{"qk_norm": false, "lr_mult_qkv": 0.7, "beta1": 0.95}
Each number is 128 + 32 x the weight over its row's rms, rounded and kept within 0 to 255. Layers, rows and columns count from 0. Numbers have three digits each. The size before them is the row's rms in percent of the matrix's.

# down: layer 3 MLP down (transposed), 320x128, rms 0.182, rows 158-164, columns 0-127
# gate: layer 3 MLP gate, 320x128, rms 0.154, rows 159-165, columns 0-127
# up: layer 3 MLP up, 320x128, rms 0.161, rows 159-165, columns 0-127
down158 103:119117075127167127141170103078147107119174101159171128159144111103148156127115121120098113097116099066090172094108104130095079128057138163122129128155132133114118073113149149152126104118118113090120059118123067162160107069176147120084117059031116158131081150119100114123164158101114117082118138125072130136168182168175128192111129104140222125202105165137139136136104130161152110158129
gate159 101:138102096131081169183116108147101089135186132112135137186148156119097151138120186099104155166114136163121093147177126123112144125166126127128127162096062133113152103113063159067095125137168162180139082153099163153121118094041124142104154132084085171137138148137146079102147081145116154091116107036196108111143124063108092170142112093102134165140090076178115171105179123148105141112152
up159 089:143151137113163138157123163124132065128149120158136119125125124154175072138069115115137110134083122137113168147145136155148137164143137131142170057103097206103147098142065103152074122084141090141102122164121076147096088155051077105107093093127108102135090060133066005114109150121129138106150136099124100089118115106112109097079142163111090145154177070103103157174113117090100110102132
down159 091:127121109169138122209150056136136170125126135193138172126110109159153113150121133155154148167178151095127152034127095119170122123167067133090171054094128122138132104145078114171131148175112131163190168171113082122155087135095138143096147085134102148159063092135125139102169133171168129102100151118173140103145154110179115179110130176096116120141157139108119104122110074067063133114095
gate160 105:158087126124107159096171201148076135189032127147129106087078141116125139177082137113147123146122124106141110153063147173152078168096083137150143169164157160134132132077078168122102169116104114084125114142141101101123095102128122130176091117079055092118072135118120122152067126156179071121127131135086078135101119074173157130148107144150075111096134126103114101109118053132102092125098
up160 098:138134144142110066187101062175210116152105139124146128126118115107110141091125071164113136174140103089086171112132110094103107109181087207164074118122081155127143134173158097118112084130159173132136077132119168168148178185159115193106171157181150128152150152133110149083158115158089101104192133137138166120051135161110114149102187135149117128124122178084122139113098135084150152117148
down160 093:150115149119137108130110116125076095136213081152085136156140122145109191127133103090135146129085098097131105101180033134111145156144116116146135073051095156103067101185236098160132138174134145137148135115146112135127116098142154126143195111075100146113143152095132078159188123137090137144142119165153129122182092125159117104104160115083181146123128140091138158100098186119179144150090
gate161 100:140065070127083198130095186126185099107136134135100130105135122125114125095110121132167141100099091118167146136161091114108136106076123118175101131106180115103095170100070122224107134149079134142134136127084139143135144128138080097171158098137223153156097093118185151144076140075160135152041161109141112136129135117148150159152158149135176115117109144129126059151081161190139104122156
up161 096:133113070117073168150149137089110106104123096108132116106081126156136153124137112082147179116154076105120087088087142138125140132105130150130124083136104132108135114040053048133146165176104160090132116086102148172094084180169117158122122142133185138144124085127168139119138106068131097164075171127122121112200114171191064128169155121126095122188202094090120100129104136124105134094142
down161 094:104126116125132074093201074097167223086133133126142156160121170164140110181145150152105080115160111138144123129173166138107158149144062128074123145118193159122154139083044091066084152118129125134141137138115125110137132143120125137160109066196123109153137121172148182175154131117178109112155098148173155107164168134146133093093075145050082151116138146154114135143112093092153164100129
gate162 098:140092099145138132210147138137131150058139071133127136126191166140128128091147116133194101152073152152095137109075124204107122191066153146131087175110122066107153155113083154178107172072123141134129120107123148120082129130100156116095114144136061124079072097109120150168079150075094149113185122135127142078085204112132122134129126086146119071121172122136141156106094156134092102121114
up162 092:151130133136186153128104120170125116176163147126136112151210070186092110163151146101120080153143130146163145140123158137093169149084082127112123244111164152169153111153154140154138122097129183156093189098125118176098072120079151155119116138174125149092171114081147113111116153143105164143126111133124159157123152083078138174165068162125158152154118127145163183075120078138083098151179
down162 094:101129106106154111193106121161132106143160084097163096110139171106063099099184143148106136180171140153103131148118110183153095126099150084087132180085167117137125127105143159145086160110124091127115129121110094112120139104215093164122115162108116140069154123139105122139114094079075101174112107097154137111136143105143108214186097180076095189163147117087220088087155150142118158121147
gate163 101:134104142171136168144177114122187165144177144140121136106142120161107149173113119134158161177103150143196185144053130137097109097129144160131131144114136109103105157105111152172083173102160118089093130083087106104138163068138094194161174102108099154130143150095061123099156117125159115107150107035154109139092065115141180131112101122129190145130123144135118159211082088120107147121060
up163 089:099116091121123097154124054132124157125128148168153128098116110123119089116113121182166084123115162135126097158112133087101076129159108081171150100098116101153113143116134166126094186146147159083047195086116088115173140122093104187148147120150077159104155112115150141140158103073131130088138120089103125127167136132124124119081057087084191178189089128147104145209112200062147128134124
down163 093:136131169169172125171154129122147199121121144088081133155117140163067050149065153090119116145173111181143171125103141110085158102121107106175127080132117098180095155108101121077063148125112102149080150124155170162160147127118099091140142173103105121157112121162086117114123117101165118153148111083125148178073117187103105157161064102146053150107100186143113129189101126159107132151183
gate164 094:075160108110138169134163105148118132178084178217175143097153138091126178118139128136088158111150103112116106174160107169182094138173149133098134087144099124107112119120128094103085141112128117084175139144110127161028135107112104148099109155065100146113127155143149123144117167095152140183131129126137179154067134096138186192201088136115155117095149127151116156068153142176105104082065
up164 106:193149140126100152133101105143127115125157127082102122141141080113122146096082110104127102094092146073096117139127176065116117060142097094127100170145143099180144106130145194068106102153141142081072106082175139117181128174107151125153132098089112073037157118106106126078102180155120087098122185131057120109168079112110117152114123073138116072120110107149175071110133081122140132162128
down164 106:144159068135178108101131100118112083147136142122147128120110087169160142094136131139129152095068159104102128128171085103066128144139115143145130108095112097107137106107096099067105160121194121107100165051154104157086140107132150179183183123067151112077188122162111088166118157166204097162133086146126132107157132172073089140114155142138208120128149135134132100114127037095116077113140
gate165 099:128121157164150193079106096121139117102152089132125146112076167095163196140135112167103130154119078076087131135122127105167123087129097151149117128110108119121126113112125098074130134163071130124093142180125099119185107133122116129127148107169102179075076182103145047135217104123188117170127122125155170159188112180113145126187120133143212107077109116102120142155165162154111177096163
up165 105:112124117109149105114054162112113084141097147084048090096167136195149095085112076185119100094095146109113133091144128107121141119079151132097136125073131140101098150105106106132122148114081059134124099226159158156164124107163124053098121113117076085115075143180161104131158139098148124114122115087196105103142130117119158142112151177163150109118076125192127121180098134152095077137147